config = dict(
    hidden_size=160,
    num_attention_heads=2,
    num_key_value_heads=2,
    positions='rope',
    qk_norm=True,
    tie_word_embeddings=True,
    optimizer='muon_variant',
    max_grad_norm=1.0,
    decay_fraction=0.523,
    decay_shape='sqrt',
    doc_mask=True,
)
Each number is 500 + 40 x the weight over its row's rms, rounded and kept within 0 to 999. Layers, rows and columns count from 0. Numbers have three digits each. The size before them is the row's rms in percent of the matrix's.

# layer 13 MLP gate, 448x160, rms 0.275, rows 157-329, columns 80-159
101:531477412494544498464528507501558520557481531513583494464536513499483452473507476542536468513551538524474465475539511464538511501523542562480483489525533446532480528537553485436587484455499469526454496538417429473429507527482513581517521496
098:518394495508541524573479559505503513421468479527436487445533396541424520518473530514513535556402483504493436496460511510493510468511459455520527499459454548535514562458474471485493498506510507404534496574486481552447574465556482430463470531
101:525524536494432574533516510493507458546482549520510497543572590515466493485489450525432475527463422512469431441522452484524432469557501524495518514456540497549465468495457546527498547554451494479460414420475502537530469497516490421468584496
093:494572545438525499511475512441479518503448550458518417389505487518471482474506502449535488492557494531452405469447451616486442547479497562467548479496520570542445563538569449471492538527527490427590525516474520493524481456505469587500464448
099:494517474480502491538399503516507483500459485484525474499557565519513516508396486512491507502498563494481494489429422492492485571416514513541535519481500494494513467462539479502533471502537563424409495537388462560511557439528501475483458464
099:536489503541438416516473529474522479540518493530505500519474417493526546480531543538454515540483481472546501486514460542531553550475513494553547494443455515548549515574490446518430544559527488510561491525577514518501449591529594562478488457
100:561507503502501501488542466599512497516490500571478527470422468526526513547572474427529508472561490548424550543485406529545547428517518515451533447511521471453415502530542435556596488541495488535524458477518494563506447475521458410505444502
100:480493569525523506507474420530482435467509525405555489506493449542505568483471467487492457507470515507554467452516505493476454439495528477518581458583558473506472477533523450465498591551512529515548478501485496512538451588466556515489496466
098:526469489486570438559461439529520494541454478470473470579457515435402491485487495450526461575581474551422454456459537513500486495454475562468475507499446517488491451443539437438478433468505540498490558510533498464404463493541467506466565523
100:542458546452389529501447515559459522502492582456501459459423511461453551510512486486466506521472421516451569441418535509491613530512418579492522473454464517397428536437479488461495440412507496481491510534540477503435490525484537481477544468
101:489536467529499492544567501513517483526493579520553555479480479523551422493492532485552548522473417508456454515427526443454568421468508504465478484439437462528481562548545490457510505509390450533537490551438513531539533539486484505523451470
098:538548490410457515463527550515407522467514471457452502506596529523509562490524430473561518517442544526498520535463447497475511503546567515598476471434480511545458546562496453415535471453494544511458476432487490507478433483479486447519482510
099:447523489500531459500527397525488530555579511490480542489449512471461492535513491522554486539444530515422479504417518506450593490492419535472518478484471455559502433529425465442552541642562421483539446501517478518496444506532503418503478504
103:522560545442531522502445501524529514553488467446452444500511456496435549491486501483481568587514463515461456439505475529498508541464521528474466506498499455483519434553513482424546476513545545490498506516488487478484500490614559490434547540
108:466514575421514490557499453535482534487512445501476439470542511490509558470525478503549498470537470483524497488553449489530521513455453417520564461457480577501484464492522466515623537521516492524464510463499444441434492453493500514472543433
099:533459514509514523497443555571477428508500539441499505534507543468551458512474474530471559465524544454473461500548541499493511517549511486471576483518383554465531479488510434440432546461487521504392503496496509503544556522460530488461473547
109:472468569540452514536490464446491522440502485484568489498506445489478473510468511492468529569457557479542450442469500455512582447442455490541503425528480527468521430533563480485531503541425443533482486497632500468505522525513539499508555560
105:459541459494560372501437472460530513451485508490511438517435544516532469458517526537441497495465508552450498481503456506546531446496436502501502479461481521500473512489453476531476484480553509487552495520483511582466470504518475486526494492
101:584478497570488482502508549497501536479518412487462488466475541431531450540510540531458478457452451468522565500465444488469481524428521526553428512506503491443474440491487537474508577496468420516486509507523509440440545485499506491480543470
099:455494542471511477537501488508471502502522500460433528526470579478489461533495493422435572504472446500460530479535473522482496478485517482501497378508502540526538483538441473516473373547449584493457444525510538478550480521527527540452487540
094:549462509544541480519544455537530581499522468418511433574491541536482491499517462551461416421464424507486479499391514502489541438480503512449481442497556475467497552473499479470518543515533549492575480578526543457475492546540494520568411478
103:500492476552492496416507582511478537507546492522515453550470482539500504531526476469507525464486538487501568462477515453543490517534541418559544522523427465478519503500516443552514481411564554524490406483483458445500483441416536489510553501
104:472540573451426480511510617501480450520560552566483484506516464544545546503515558538450514488532504441493479472489559487439428470535523560435492535426508510543516424497557429526502443569503526523463510425561498478472424468514482509462546576
099:578499486502590424520474452495492582502550512444449456562464534534556534498437455446542514513501439456472467494438504497556528497481477499499443530524448451559514467529526513500522528531450556513549546507456458457575485502478452512520549498
102:469414458469476546499513606448540489441533416552498536479468495534508533483461476530570538517429626466515457486526543486492496495488529458487486526520522538586468451499460541479451530519508575476525500513503426543519428486537482522545586544
098:485517474448533485510553498530531544539506401441435484442485484473463503522460505494493482481548546483479530487471542510412484524420520492537456490527468502445513517534518497554509539570472454456561492518521482531437483544522470492529498464
100:472485401500530439493475499526548509467519413465548429418508548474508449533505535506542502449454471465562449447574474473439573491447515467541500513492512519520533485560464474569547442553495559489521512540438544481467499478469530559475519518
103:496513506536478479529490541517486512494521600500474530426464479431379470576453548509456480487512464532535529508557423504551484434494569444474430513513450519465538508436440455457566534510509499462517524505453490554513504524528508523546480516
104:452504510441479473459505560487497534518545495488446530527483495524474476455523499522497481514465542452471487517487539514471505596495561500476485529561437476502483477473493479495450506516499481480556567538451566521543491478470512447440514554
100:442508410421483542537471555435540551529460469468458503421528555483534518481532552484529501520514492504517529501502494472446556533539446512468429504516514429508460525459504544510522505510458506508524516553423418478467507524511534500491565500
101:506506603558428529514502484411534523533513490432507420478519492473420507478463509491550487455478452458465477592512477505507515457504512497516491482468447441507472504453505442515503537531526539432511489508461546546481549561513478581512498551
093:512507501484482507480500457586472467478461492481491474478514515508527470511583479393498504480465522491537449506498465530528529501532526526442508476533483437464439491491504503530537448490575481469499491521519482528523437504474493538436503446
101:500495477580461465470493490536519503529555544445504521535512549408502527553515463499483426494454488452515484567465488451494493452453566494508441416504526513569500510443472497490472557449424540512520524496498491493490465465590443472532520510
097:476498521509604512572563558523469475519534523528520520519483552520515494501518527498458447585517501492486500471569566540490514521517500452491452438566568472550449498478471481469556521493553517559526509517475489445471490511504521497477570482
101:584562497485496478515528441452487496512484551509512542519443555573534469534531551453524493428509516459502527590521453472453535559439464511581501534558500481556444373487459390494535462455476572469553464475493438431509496550509461462518496524
101:483554450552487497471385513535532507455538511586563519491435543466495512459493547529496520483418492547438475553504544514458492521487537396484495538486487538546561524511428568508539536504506473433549448495535437556578479412537498439426459499
099:450545540496480523458524533527584501458463502468482534540516469453474525513526524507575484559540501507470530477474543538510481551468451531452562503478436513470545506466519437397481523547576506412485489505481503543464465409511512487544462513
101:514421464556475512472518546560532457543473505498442480458486507513544513503457584505523510603431550476397471514521451498449504540511497525497516497434538549506534470530507483537511464452502450513454501547471423545548585497432488495493551488
102:476465530435508565495479492467414520422451542519521544533551431473499456468465467469519491492448509538553491457499495502467454494472502494526474559490452494561466506463429545496470554500519514455505505467460476479496455445513486531523501433
102:505437459522478479508466561454458520443502461484512515502448546494536535536500478466497507498528462450583473507559434462522537548487373516485462592517539448574485553499504466555508492436469513538539428523508537549491478427590539470524473488
100:447514522450491456469573482588534511518515426512427478479457507560546515406455546475509503521549506479466548434486508447543475544551464506436524540490430450488507500505451470425507504496547523489543398514493522500500523459544510509563478510
097:449548518447500552488507448533506596484495534492477509580536519584479470509493522486545498486489578409472448479520542530477532513471423509543520530547497564492459450428531456456461465442523470471496604546466475491525539458454466471481529537
102:472453536492525504479488536556505435487555477479483481500432570488481492561466461532544565494433524466394522452553508535520513447508538527564506487490537517556584470514506488447529452523517518462512579452545456511492579573457562486412490519
101:514488537449548539496529580552562554546557538480506479504497494492470420492518565509483372498475544493501518466462528492508419482511490558460526512463521580505480517481593485466503554531451485513526485422543440461488388486513506509490499434
097:524420513443477488564386481530517410488478531571457428445484504503488537498506467519547431456458543510495550473479492521488490454510455527453542450497412507525518549501556525497501473476446512548510524462507478455519504475537511464517528519
101:452537517488582455566505529453519484438516541507441458515506552493563458453531547535417491485455434509468482432531475480492508494529440523492543441519471513471544491508545482518510522496438524496493484485537495584436494478491495477437495491
094:504508557462534543481525394586491527479566543433502587503567494506499530473494481472520461497468527481465500509483600444431515512495511489562403575447418484501504530517484490564541538515484490434526504458489504494415494496461465474495487472
100:512494436499470496515489547488505510473618555521530454561573525484464491499546440469479500527471508466482516484497464458497487538480523527514489446516439528597459506498529574455547540537496520604514582515511512494452370473447519564489524484
103:525572468486519511482534483512502531500512547469513472540472554522519464489492508571477402517543486457492464477564513517523527525490453461501541506483468536503505589495443480499497597546543524447513555469437449577534525458539488450456499519
096:478491542521508520415461386506558409506535546516468425484511538509461529497488516511477558482531447509474494552508478485507508473440478469514418414523457496494532487469524569459505543470501484509502495541511385600462521498485474462476542466
106:504474522593487608459527492543494515544537507556483518560466537480463416483469499473501484530523452433468534501514527481493436522501451506494425520434487529525514455517488452422509449446513559482457422427523440450454477446437446532491492457
101:453532554482574547534434494486459538479500496485500495514540434472477468531565536507509476419527435512457440480540505438472522524509521533459471525512554537508484508508491545572481505482538606414487469533518522512549428429447526518486448474
104:402515435473543534444523465525502526548504496538437556503443462490521518516483468490524458542482496485516461497491411464514533469466560478441469491527560452513510504470434507531535534442438460485490561539446411475510473541511446443467519528
104:499586495473543513545473581466563569483478554452423517543492496467448526470493484570481468540509502445478554410487503480489438584439491459552510460514484633503506526506491500487521516543528486459451530431475538493510552522537526558519478504
106:535510564502537475441435510474457500459597439557512498529487533497519453589544518557496479527490489519420429461516480515472528489458513456482552491608467533472481408578466466541515531465532485471483554531495507476510528460475500496412564450
097:511570491461399480580525517511533535492544502536537495476554464500503563505580450565617532538498515519490535438507493481480517478589513450493455463533478530529480542465499467531480481461497432483455526509531480517470524510461534496447519482
101:485509500578530472506402467487454481540529519590558467602542528482462480448468480487527502506524540518476517481447512447510493496477516449426550500494461569544476479544524506528461415533510542515513510470516433500516540451455528443488538540
102:456535449504531523521506458477577467417401475478484457472536458498477562532584465509468506502521468392564527494456479445504472533510551558452462425550478561548478454530513502539502551502494478456543534542452499408526474566542545503483503471
092:548466478495523463577468496543517528479496495547438471550611437448476530582501535543493510505537493546492396492452463556521459471498475571431503534458482547531523492538446509486605547465512518458514474487499434522481455441516425499496539390
099:539544425547553447472482509437490524491533534476549450485491532552513553518570395572469475500513530515491581448492487488522503478498510498486460512526503540423558458432476544449481508506475548495480550571487495594528516500509532445464484491
098:499504512527529424477433543583464583467500520447453462569423477497513472511476537451528483467489474459469529453544447513507540500429450521468501532460533475530485568466447480506521506490564497456500472472485570511569588454473549517540457525
101:540408529423488424536500451502511527529515474427459483524517481485496507470508470529466504466508498416427501484454444472474487467456524510510534549526483514466516499483510545465521533584474572544447543522498517595542526459461504527556531573
096:504524537479521484482482557554539486441445405499567498473523497497497507493507502575495464513577459502528503550553494508497462472461515473523477448504486537558452489560509505493463518432498501508521500512477459551479496530569615561410493572
108:551562461465561495504579523476509553546568534433489491546504564447529487457508474536498482551501491547482538586488379490511461482430559565513501524546510531548458452504445428482446411515466491550451515513505444474481557361524595521495502500
098:560533471510548564507540479462506465490456560464455503478472553534444582554528505532430512541498541504478480577532517554520545518495501442606439482508575469526530474450450529461483533486514517494494551485431535566539524490523488454455463481
104:531524468512500504457464554529510426527520491448465476523537493564479512466548564454561430527556572425539397482494425493457524558472510473481513469447523469478542463476470478552556492553463426511481493574528422517554497543463505425501542509
098:495533469449541454544485529431467433501516468502487437540526487449451504534513549486445500518461458505411449491478511482462437426440473498481553461452510551489570434544520546510474537444525560465501525479542501516499504486574481440484520525
108:457558458498503513369485478547487523492551439565527510438502495461476540462457501528502518592509519470522521500539485487512516473410512394410508458598488536521471431468608502514521527558486454529508557465493466411434520499454507544491528502
095:503560526537465477508584515520465482496435513389556562483522475515501578493514516546411517550497540509452517517511488479499466553427541535537513506438488478495504413471547433473520429560524475530473546476523547461513492449604450583492514526
098:498527510443549424508539513502507521495485482478472488468498485483553488494545502488539558513460543475502549474547516527464546522506492513521521499497538520488444526563429541497499486452492480466498474498499564558469493519585530479483533463
106:531509555542497497489531470506481521503485496496537502501486514573455457474539483492519493513507449428481437474545503484509466459475478451446569494500521518565471533505443480489456477459502524454518531529447498574552543517557517460524503550
103:479458525513514521504524500538588493514504454530473587509493508506519534506490482477491467468487486476457488509481480570515452460464496589498526455550495500546506457424486428426592524566522449519507485463454438546486483537516471473513515467
106:525515420464449504476455469531502499519543529485551507543488499505425534487476499449503449491552455504450484508468537481464485452457536467478483484522574464478495535519470556562434506543480549491570463524449524507436484508467553524475507443
101:495497511473513451499606476445484550528521541531492531493514471465487444529505471478454544517537375497490542417501573556539552515525497466459600452527511445553536500547511476505392529437562491500542428491456492492447521516413494521523554456
097:445454509532499475529562511441507547454504460500671485554457533458467504488491504481464450487518502559372484443423547487523458543473463443459449402522490505583545468446512463497489503551432468484514519515512510529537489481482501479466481543
106:532542425450469492516472565449466468506521492532545520444507482523529481487502437454496564450505507352444527447508417500523492424441511544508543497533596481436489488538515507499572465538507514491495537522476504557528461532455481525471532505
086:443487571583477465503462521488517482525519526502451520460458462552494474470474574509487480524490530563449509518538452544530450504483489505500462537550530529552486490530469478631465499503469451481476437466537489476516467581514521465493522485
099:601513474470489456499473440548490476406491474450474502500493456497478549508468505517465517486564516519451524456460479491447532493499535491485505524514504572482608480490515452468457468517550539508503524482495486528440460470501500494428533541
103:521508398519447535465478544519496476487583558489457508429487502521538479528505512484473423518503495465532501489424448515464450463429481507465450533460524489554577516502565442505617545494484456500513533595456515494500525475537475562526462515
099:441446481555408470498428457488537497529463469466523486505505537496488518498527547536501603530503501452519523466499484525473548505481547519495463404403511504571438580509537514526547517520490516469474535583461482545448555532450449500460465465
102:468532476509524419490498509510471448464568539513440476498580541456469492463435513564475504552584575534539535529485518470549532410455573496430512537475533537465416490496459507498475525520498479459440437437490472510508496391458535446521550498
096:467516548551446511556505493425452496572467452562486460508463444530498452468511488503455463535493537562486491476445471469539471493494516513510496538445415497507441443448442456481444494450498464484550418557570559405482511555488503483477507541
096:520499463566445529512522464464475563584509439446516415518492508509517548527427571501535537527467477471432500480554417565514457467536512575482494502558527466478475496490474476558461510465504475393556478537444490467489478454521518542458468546
097:487545445516469456491428498498523534513506505513470437503462411484502595480549486514525519484475496560523468545487528496473538461544518437558530446565514548458539490485566459538485484568582453445493477507541537545488472473537472525510536452
105:493597481518504442477500445504450537529415524458506461486527472476471422547459532542492483473480483446503421379493521483528525519498457476467545471510430464555521467511465485484519493505532547578443528487481457462490507511601534503493555543
097:454580532518530490524455505511428530440527526496444528447444537540509494501514477526507492522588505437483549446523503641488514473441529495525573518535517495558523487538446453501467511424534487456486531480479422542517529440535516523484473506
100:491536513468507439544530476530432464562480451471505483483546512498436537451541463445433482603502494456515477533452526489527528485495481470470603493500513476452497447501470507554442556424503534439453513481490499458502559476535534535457532486
105:574489511484513443519518495463465605445515445495499457452497524508504540518507540539541485442561537487487526543480428487489490503461528494481523478526514465523503484433530492506537540531530526586446497511477480476466495469472516510491477475
102:545466534487532527522404481596460554496515446519511528510488509499579499543462539517484411533465560487460510467489561500502480466452526505512548576539525547469509532507606459545456504549463516525574466468511538540536508465571540498502475528
106:495505537536483499527481513402551463470453492505476503547450506413443463537510412472532462574510468494492429500602451486554520420478469509532511520487546512509527501510517424481505550527446405531489517513545460516443530490514499494496449581
094:571559487476524513460577512489478510513485518563460532503477523538542524421524482451440521488580461592500480472510421522438492486489494503515512478496510550500562415499469554455494443542542455494534494496503451524513457495535515532478529472
095:528458506515496516557547457420586492476539485486475499516498454451493550492470456502405574452504535496443479509559538500471618563468504517499495539507484514471484441477505527547491542484509488427526527399468522512514457508513491495544513479
091:526459505531504479485544495505523486556498472454514513443519506454500503509501460486420533519492453546578493540501497511548504516496498530453503455480535466493559492535477512514463529431526546551533484567495493578534506494510499480462485505
101:522435551512442491559466451414529565479556443508543444516439482482565510536483449540525528458502485505444505507521559550519514516443555547500517530570526474414564461475507525477466550535453577490543460493517506492479514513510519506452580529
105:448516532477495562483439487493490468509504506474502484423479565496428520522501483499520481457512409517468488488505442430515437469512571451574534576582525447509496537412497543497520454495549559484459509529523526463469427505562547548482466553
096:469498515555457542490510502479511542422453532471498454521488498566528466465459440483489494496536468510517514475572461455526462529516499498488498541430528540512523442516589569526433493560532498501403516491483492524519610495413493453476544521
099:490492490535516540497536569521560514484566446499551465539525554447506493490423465491537558457505520552558480454457502499521503527467548506456498504502491463549505425488563582562496438527453430458462477516494416554507496459510465453425512442
100:518542456455503546522459447475544522505530511510474483558482496467478536470487497479551537432460530443514512492505471510519489535451437438500553386487487620533455460487482471550477560505509455507502531505433455510424491439592532477564480485
105:526550514490571506434467534462501451426456468515487476460520480528493486429488416464464466521459438456524452457517471482439567511565582463517494478515524479497531473541543523507443418540445484485506558487473487524379508520444521501499567546
095:481475482558511399503456516546553607512565495454472473503472480507539502526503518498531495524577518499538432450481526536533487498466519460518497530558487473494477485549455452557477512518536480560543500505485473501556578562522437447527507481
091:523549509565538512533489500513495444445526486507511438448533464567534494525489591470450460482432477489442491427503548486472474460468506600496468444529488468507497420535511536479463490527417492468498483470475566508522542418494503473471505519
099:500534538545509580448488487494487510500447510524538543484510468474444409604530405465478518503501512516499468436554470529592582483480556495423511538538457530534465444521479543491465483524543522502481529447491486550536544506415556453458536613
096:531563511517472549505500453511444490538523486518503450552565589516452384572523517561464490482471499567412509471452460499505505511521443520517473555475465483605436494470549459464512489440527515493528486579500468444472503494525540493527470556
101:449516520453471539512551454439498492539490556464505465580446483465450546442466459558483492582474461434471559560553522469488521553543462455419552500478546556555497538507537513530548536555491482510522503487496479542450417449476516469531492444
097:507428480523521570478502521518581484511535463532515454506569512513436431541507456522470569487483445462517512506524462495568536512508504451539578425512533532506547404504469551451486494514469541502550468564563555517472583440497512507425577518
101:487474509524496489562512470539546508518532454490512462488580444479572509597543600538482407534438498531543465469434475433485503505482503472404493498538501498578462496529508514451477517485509549444525528531423445427541553515481496438505506526
102:446515445466463563554444543511512515418538520547505463491487455417456467495502529448510456487558447471513519479539534576566467565445541478483530533486463436555515494389492424481577568474541538423476545499543504508443524470531460500499472556
099:570415472534482469500498507494594527420489578508493509568468444523503490549534481406410486476488521463528463499459446492474492441483538499461522443517558486550535500449517453500468472545538512414562541428497514522481528537528512498521541526
102:513566497507487562512622506499518523486452518531457520525498514547493467434473567516533488448469454506482519506436538515453507571483514477453488515494529511587456482474488507469487504473500495515548505565490473463470489534545580473547529543
100:488496557502527541464515480516522524528492441575593494515527530470539472448519473615564532402482542463406445531451515502549545461513520483543509524468529508508461479466519487456531481462506511477433534505540484514543459502503491423510507575
102:554457527493476554499536424532510494478481460448458462509467515468569419501487486537550525535563433519473506526454509525537527460504501457495530434424524484564474484539446491513436512457529457557516494447521444541428546478483528529482535457
101:566430530462461537569450517500516588526457561534472481552405554478531475560442452498456498523505486502466464563588457523509558534562490533484512501480474494559466505546456449527471440477540521467417455478479442556433568487522524505491492506
102:497546470488538483501437515552503499527504535491510471454498427482461579513541460437499436522519545519470467474430440452452487455478465562519470552485498573532580538444469450521599467496460498511499520489556588485427439520473501521489480497
104:459522542536485500634549480506548479528523457492570491510529533465475525521454532553490483607535502503528491487513485527543499540497600484530520480563494536503478416536557432471513500521447436537521517534510440543431527461457513500512503489
095:512525531469455530560516446512559623544535532409572529467510524497440515482428405506547497494516565449496523488496442478564477485472513458564439508519563517472498432480485478544534503519533515461428467484537457519518494510559469443475503496
099:446490523513450462575445506499540478534585560539494602480503586492564613504555480533515427443483443482543502465518512497491574432475445482466511510467527550509536476568497514481568506444449469526486529504500468501430581468484478549527478536
099:499456551491459489509460407511553555459440554492472452522447459445507536483538512425536446557545476469524490541570532480481493460530471522499577507605459438542415555431524458505514450492480438510488494503485475528483523461523505484503411508
097:482522520457467524535457522506484476539492474554517416440428509458488485469523547416518466554481544464452523518457471505511551505518471505513513417521470484536416427463574574504493485529457480558442444509543462519478433470497390517497505500
102:501513518538458512509557550540527529508510465487405528556575504520569463462486508549507486491440486456514535469541506533477501558478592429516471480513561496534500417410542499527440491501477538457557467481464501522468460503469459483477464462
095:481480498598520574523512439536505556443539504529499484454542524488458464533538529492478524560464458452522470441532523499468483547470477483566480484583477496497543548536429469511493555431510481505584509531496513522475514526495497427526496447
091:466454535536413436441507517502496478568533532510529417474479489473488469476424445535505441487456547527474450489465531512560484553438467525455529512538436557429483513491477472514459580463506485509534414577453482501520545446493571536492505410
104:522498511514478484510486480447492528497469474481466436494496491539487472525513486528494437459553513525504526451435519477555523488550449514453504513543533494495498520528541516454539489561450499531590444497400453499419473409525534522502510465
098:481470553510468445482486502477530610513479415483483468514505513453511560524476478494602458494495509446556485537480530485479465495431510484523558520486496502485461462471488536476543478485488542560539560447460431496510553428566404507520573540
104:490510489498499460537515454513560484476532507520560520503453504534412533501501515563516547547595456513462598466443437530537416550477451464465599480511493490548418477537469414562502554526475536552478507491526492488430441462453523519497509512
097:531509558518449457416497511471579453439504514518491461522549438481466497433482429501434496552487485498501499509544453460457472507494473493545510574462435548503511444482518485472563452544503474517427497420498560571491538531498478531469485489
100:526529508568511468442497476480544456497516441523616472507460467573541599484531511458473480545556494488476453496484499486489547532502519458602473488500477476531574543472526493573528514518491510440435498488488474453509512498610494494496486539
102:428528552559497503491528478507567481498464535532539483451525586436434494523493518493471453586529432503469451492494498539477538448525509466510500506490478524514502423440504453613444458465457516508501511508431625476474492456532462467509468515
106:499515497560511489531482530456520529521503518486502531522486536576480477574495558515460482497528605528455508495522485538518523539462455490484516496544486488527498497445483437519506518462554555427499628538532483492460452568543473416522459513
107:526477476556524512525478508516477550514511502517531539459442427503564454501505564527555499563569476491442469510497479470569472555555524491563479551529474448551486494415459533505536513510529531464452549445498574571450492501426468479559507479
097:550461585479453562497511512515488534472501506416438530528486518430488510543457465438401510552532536544503530452471513470457559519521472509465472470582552570518470568443483417451594540543536528547508516435516539525451444544500533489452495445
103:499441437508510476445522512400525445505494517426446491526548545484489440485517486490461451539449530460534509479445540427499522551505493497483421554519566468424610507497489426510472491461494556498488519557444501550502464560494495501511525455
104:419486562525476569463486566419476505484464493428508411466501525491435484470523530524524517540502468531496514529431470448515501448495463451587500483502464559505442466453588533493468527446476470504475475443554475437454485534430552478547497441
097:471589502554531537525596541547535579459515489497468573387525501476454468525487512498550460467493509456556426505511459524466522495490494518558456533436515416513506415511491495446464502526458525519493498555489440539536521444567455484441517434
101:563477488487513528523541457497455474441472433522446522498506476434512490560519475574514514473594510481373438492426516508537497436539446608478498457466486436537542503484515470517460478527496445521509473543516465532541464481489483513429569508
106:484402538519495482517502489485608511493475416516503469549481463506537499539563451461466491536532483508451489528550463502558535544546519485470571467505541544495543433558458475422558543472499466522541508458419438481498457455486525544458502484
097:505486532555473541431522495467510554468535490474481483526531584563534459502494545454459496546464444494459576517473494512520526513472576530514522505450438489525483488529557503519419495554487536532556568496506554455540485566554524513462535512
100:466499461519472444562506558466493478517530495484484450481472471439494462506483558502473493525457521513537526404503466514405487532477522471608491555483416472505442514472484454469480514610450450502473562470460485411471492425579613478496549504
099:439552498491466410441517508529502487457490467450494500528453537483498472505478582559488454444514476565557426498471501515509495551509397494459487493469426530560489443486560448556482466538464512547566480489511456500466497488545485467472503465
100:494461512533506539569514427486449460497470478511528559446503567524452543536531473556457501531434537481431541555431476477489492496516509461517463517436448519576467490440502484523529579576575548474470501592501495495495532537445539490476495560
104:483439488486527537472525554501517566478470522475480435518553553521545477530510503526510444496438443485529524486523516446445450490524551517551492452483495496509489493477525362503492495554485469491498528485555500447525484463523477518495517501
103:520491519516494523426474473456479498425515486604542476577482509553476475449480470409531565445522505560415527507479515499485488511465481455509498490561495523517519491531509499523492438543569531553488492543477523463536427526562509430469545493
100:513535533430510477496442537517507500475501420496585500485484510467528541504526458511581459549501548458487544474511513527459459480516500522491448499475506471469451515471473388558519408451520526503509517514494507496514457484579468623572603564
102:539529467594531594436451452503513439471531543554441482441540559472477505404530421531555495530486566438487529452532491506502476588519496484467537418569528489494502453504502420468448509494470415529552520482511467492477499516502531483480509444
103:551529486497488526474491443511560503473503498475555507478448529414451467519531478458520494465514438625438498519508579476493515519510521426517522465489459443585441510450441478515522508578486473500476438523516399528532488476524457508503561524
102:558534489489535468513539518562497476457512490563456477510537462489537491492445525578535477496491517475469448468474526495434500429497489502463450512451450543644502536539530467494479472516534546506583595437462514560460583429520500497502539518
101:453484515506522536474514520485532464587523522535479498478534579508433495523519453534487521446570508530435458454454502503495481518451508554505453509452538492461469485495523545545503465510550486491599610453525517488454583578516494447478531492
105:476510591496537482496512502510576480454593507498462461592471514527552486563556472455559534503567527519415445481451559504433579528544440492539502489525439485499495517453548480486524520516565473472463533414477557536544559550525460457439500566
102:518526562473473573520503434493464489567464508542528523488514488473497479532472494575444439537576504570506437483422513493493549442507610524537460473487498519511455606545509458553511532506506515552517549490460468510525531572528529475564447502
097:401563543516429541544516499499463529451557458534600465467509502540468500545535561558427516534484537521527492497498520473499472553518474507510516453509489545510449452470574467428539537427465640519517449439500507557527528528511537571509490526
096:459473514556466482524519496404486488605512454522543462566546482558466499495481486483434500528447477514561458509517465539511493531488478504496426500493513562461485489544484523525471529386509558445410488461499482501453524538496494552503509503
106:442511554505519506477496469486551524530549537408487543491544514539479535522488454447531505566512479570439429488456462478406482522459459523468483496506475498548476452522554562468426514563519436487507519537554468461526550533479474527473486496
103:500530497543514477425507471511465445483527413491503500486531547426544486568491464463505545472514473463485495457508513498565513518464466419495476431528476550517528435532483525476547470539544507557505474463490464459438547424443535547530420561
100:484540405498518501464509532514551517516504540475438410464504427579558502496485463436470516496470455466497456552524556490477476474525414441447476534450463512550495497521451526492535500443426468538520468570438488433491501500497493553435487511
095:488468453515494516470539409517550498476536504484479512555488523456475451465491476620491521425502545510480533464491451521411426514416477562479518491519457488511469499545477513483532483515466517501493560428529474508509494512522510521538567527
080:543454494520506515476451520535446519533522549466574501630559523522455504556502486556488470480444491550529502436462508556474523419482517498470541488548496474485508517472472507530433523486516493482543511524565531446470517542486353490510481509
096:426565474461481512499417515500533560585469573503537549452491505487510551438472474522586504522538559483479518529519439503523550463515461584501473544566504502541493431520520447477527482523453458480453475516460529530445538453558531502416466468
101:532429520501549430472536560471552551445470471490531461469472516471473571506446553490479440470515554506433541419463623461591454506487543488532579507426497516493558501439501490525500527552544472487525467556494514539469499516517462500564590472
103:562565492451510535457504534515453470481457506484494502510517479507548492543460548507555488503473517457517465462489429463559609535483495527544499476538498451467526346416550409490497491513450610522542575473492506462475521456499494449488547458
102:500529530512431493457549462598497517511586461510467491494516488516498561520528533450491512502583461509486460514520531521522530544515550507510509569440509507460494530483507481474524506502552474434598536499486404433527472388526531543447475485
096:608512540490442540513410544503511478478509597471537483496472520529461468509505522532487543436543493453522385490483514524545549551494456500461521509484508549492535505474508447519470512544457421496476513553460432441502451514463446523467515458
104:437546546540473472522478503524489461567480417472489494543482512522463526527548488501477508499503559496487411458500517520499499600475468441578497527541494559561459538432588469412501476501580471529501529497534456448459524465483479464430509428
096:447525517611493579496506480410485463444490529512442490496506535500527461505476451556484519444483535514428551435483482487468551542530516470536443530430500531468507483529453484482421538475560493489483518550465540498461469483525498461519532533
106:488465513562498523450571469500464512463537493516491464527557546503519522579463498411497475525454504501447476484526584486527502496530501484557556437494511485484491481442554469503554539479545498506513577486526550469456548444491569428437480472
100:524542558485486448564519483496474500529466451402484503476458508562509463563488527462490531480511506454447469534522521485509509481557501502491517541518563426498490545508438459476488593418483490551582550436499502487478523508487511555534470506
099:498534505510515460537532452498451468570458493471519465566449550433467574460508552494472484563549483530509484475492526369472528561521578520471508541517580521531447515483515551475550439496403573494512528540484448476498508477584469483593497488
099:485522507534458535476499529495472441430421491414534517449505510508447515497509440489519559543547578412505509505539434478454544508538551520515415487456423472448516490466501516567493539491468522497531494444467426532549571478547506494539500496
100:529402540468528453445495510513467545540570457513545502465453542542540504463526467472519439503447545447505499483498497496522525511512554511518500463572542446450436485537471510523421508493476438498504525497482549546525487463489519472517469533
102:524524501489538468447431615505510446486444504590468492440509423506502554453567531514472552485520493587496518492469497545496529527426456473532509451468508598545511504534483473504476569524595494434501502458524505567523449521534489581504487493
098:510453568562515456522540508537543521466552554489437560524549521497523473487495485498519467475525516495472509464487428555482487522480527469457485550481415474496491548440510466470478548486531575429540488508547515500505529549562541550458575402
105:439572551491490516510485570550453518434534469518500452521409519428410438490530497558532449450526470540558498553533548498536515540419474517495506515544495451522546462477441482486450519493564515496527530501480536539501430524446509529491594525
101:526486393475517479506506405393532531519530421459519524497579533558486519425493486552503522487504473560432479549462496509496445534482495546513519510560455539510508477467502462455504472521492473491476471523571510528508468476503469495458560542
097:563506574500536501487478524475508562565425488492549488486476532486591569576448476560562493563546511532490465452516491475519558518549486432482466489427529521504491529547494486470432562490500451481538516524500492500477521526536526520520504466
104:475518482495494473508426444484509467484526491540527499498536464572474530565446456437421539497487501434500483510487493446435480445470438460521492487516553396507501417609450465510525475451484489459511476490559513550545463478488523485422513551